config.toml
positions = "rope"
rope_theta = 4380.0
rope_fraction = 0.25
attn_scale = 0.125
bias = "none"
tie_word_embeddings = true
init_std_qkv = 0.0322
optimizer = "adamw"
learning_rate = 0.00189
beta1 = 0.95
max_grad_norm = 1.0
final_lr_fraction = 0.03
doc_mask = false
max_steps = 7459
Each number is 50 + 10 x the weight over its row's rms, rounded and kept within 0 to 99. Layers, rows and columns count from 0. The size before them is the row's rms in percent of the matrix's.

# layer 12 MLP up, 320x128, rms 0.0841, rows 51-61, columns 0-127
087:49 54 55 41 57 65 58 58 58 55 38 53 52 58 44 66 30 47 53 44 41 38 49 66 63 56 39 35 58 53 73 41 59 54 44 44 56 54 47 47 43 62 67 37 35 29 59 53 43 59 41 61 51 46 53 50 26 66 37 44 39 62 45 48 65 52 50 51 37 57 51 41 57 43 55 45 57 50 51 48 53 44 38 45 62 48 50 56 58 60 62 61 39 33 41 52 56 38 52 48 40 33 33 40 55 34 68 44 62 45 44 36 59 69 49 53 62 61 39 51 44 53 62 74 48 35 61 49
110:35 39 60 49 68 56 52 51 52 56 44 70 58 55 55 49 57 48 41 55 20 45 43 27 42 43 38 56 47 52 50 42 42 52 64 49 44 36 51 42 33 44 48 61 59 60 53 68 43 38 55 51 58 53 55 52 69 48 48 62 51 32 60 43 33 50 48 57 30 46 52 54 40 43 76 64 48 53 55 46 28 43 62 60 64 61 47 40 39 49 61 52 48 61 45 64 46 45 67 43 64 47 77 65 46 53 45 44 56 53 47 51 53 42 50 49 53 61 27 55 38 44 57 42 40 55 52 47
097:37 31 49 75 61 42 62 56 52 42 51 52 61 39 48 50 35 47 58 37 66 50 61 58 52 31 78 65 42 49 56 49 53 36 74 51 47 66 63 51 61 50 38 49 49 62 64 55 43 49 51 44 61 63 62 40 35 43 52 38 62 48 50 53 54 33 56 41 46 46 37 34 36 61 35 54 37 46 43 56 45 45 61 36 58 51 52 39 45 54 67 42 50 59 47 61 58 45 41 53 50 50 48 33 56 40 47 44 50 54 58 49 61 46 53 45 39 41 38 50 30 53 46 34 68 46 60 68
093:63 55 60 44 59 49 44 58 44 51 62 36 54 53 46 65 34 57 59 61 58 30 51 34 42 59 67 58 55 33 57 58 58 36 50 46 33 51 63 49 50 57 45 46 45 37 51 49 40 62 37 35 51 49 63 61 52 55 50 69 50 51 46 67 64 42 51 47 72 45 49 61 39 47 39 51 48 56 33 61 51 58 37 52 62 40 53 53 63 47 55 48 48 32 65 47 39 49 65 48 60 41 50 34 41 54 49 43 23 69 45 46 31 57 41 54 64 59 59 35 42 64 33 45 55 40 63 55
088:47 50 49 55 48 54 70 41 50 42 65 46 66 69 58 39 59 67 37 39 36 59 48 38 37 60 52 54 48 56 32 60 64 46 64 60 60 52 43 54 41 45 53 45 52 51 41 38 37 52 44 63 61 53 31 47 43 35 47 54 51 51 56 48 38 76 46 34 53 50 73 52 59 59 40 63 48 41 45 49 30 44 46 43 28 46 39 40 32 58 40 47 55 52 51 48 48 38 36 63 53 58 48 32 32 58 39 44 65 60 53 55 45 66 49 65 59 52 58 40 57 57 61 40 51 54 50 61
110:49 60 54 45 51 47 61 50 53 58 53 72 58 56 57 44 50 50 45 34 37 38 47 54 34 51 53 48 45 54 40 52 42 73 38 43 54 40 38 37 50 50 53 48 40 45 40 52 49 45 48 62 30 52 44 65 54 53 60 55 40 67 44 44 56 66 46 47 60 25 53 34 47 67 45 50 44 35 44 36 50 41 72 63 26 45 51 52 56 55 30 48 46 38 50 67 61 38 56 46 55 46 52 55 39 52 36 47 46 56 51 74 39 48 54 45 38 57 70 66 46 63 58 64 56 60 42 27
098:54 28 33 58 51 61 53 41 36 65 45 58 43 32 50 62 68 51 48 51 65 57 64 57 67 57 38 58 37 53 44 37 43 51 47 63 44 46 48 45 66 66 58 45 51 63 59 57 61 57 20 45 34 50 43 59 44 33 43 48 60 52 60 54 42 45 57 61 54 57 60 69 42 38 52 36 54 42 59 39 59 54 48 42 55 33 59 57 44 55 38 58 59 30 63 37 57 51 49 40 45 31 56 44 46 43 45 53 50 41 33 58 53 41 45 65 41 25 55 43 42 49 55 56 47 57 60 52
109:35 47 62 33 46 48 53 59 44 35 49 59 39 58 63 64 48 63 62 42 58 47 31 59 51 59 55 53 60 41 51 53 59 44 51 53 36 45 63 42 54 46 43 38 49 46 70 39 43 60 37 28 42 44 58 50 61 52 42 62 38 67 57 57 49 62 63 58 44 36 55 29 58 55 55 51 46 55 39 49 36 51 49 58 58 41 60 48 58 71 49 32 37 54 43 56 44 56 27 66 43 31 44 44 34 62 57 33 64 54 46 56 65 50 56 53 61 52 45 65 54 51 30 48 35 41 60 50
094:57 32 61 57 60 36 62 41 57 57 54 43 46 50 59 42 44 36 44 54 58 48 44 48 54 64 62 48 58 40 45 42 73 54 42 75 62 57 56 45 53 26 54 50 50 44 44 25 51 41 50 69 55 40 45 46 40 61 41 33 42 70 43 54 62 67 40 37 46 57 53 70 51 63 40 45 52 44 42 54 63 26 45 57 42 60 55 58 39 51 38 36 45 55 55 46 73 52 57 50 71 52 58 39 57 57 39 51 39 56 38 59 46 66 56 51 44 50 41 52 56 47 44 57 50 40 38 48
102:60 70 49 39 35 38 60 42 54 44 38 47 32 47 53 34 61 50 44 63 54 47 49 32 56 51 34 44 40 48 47 40 37 48 60 62 57 45 59 40 51 50 47 65 65 55 51 46 47 41 42 60 47 28 62 65 43 42 59 38 48 51 58 58 67 67 55 65 56 46 54 63 50 36 41 39 30 53 60 71 52 58 67 62 51 37 45 68 52 39 59 49 41 55 56 48 32 44 44 36 46 56 60 55 63 22 44 58 42 38 55 66 40 33 45 42 44 55 50 51 50 42 46 55 48 54 56 60
093:34 41 50 45 57 50 56 67 24 49 54 67 31 45 48 57 44 53 52 40 53 47 54 56 67 41 50 49 63 46 51 39 38 44 52 42 55 37 54 59 51 58 48 48 35 56 42 57 47 51 39 60 66 47 43 69 59 58 65 58 68 47 41 59 51 59 66 52 54 49 50 49 39 53 40 61 40 51 34 54 56 40 67 47 52 42 69 72 59 45 62 48 48 47 63 67 40 73 35 56 52 48 60 48 46 52 41 29 49 35 56 35 71 49 40 60 44 68 39 40 48 59 38 47 40 43 49 41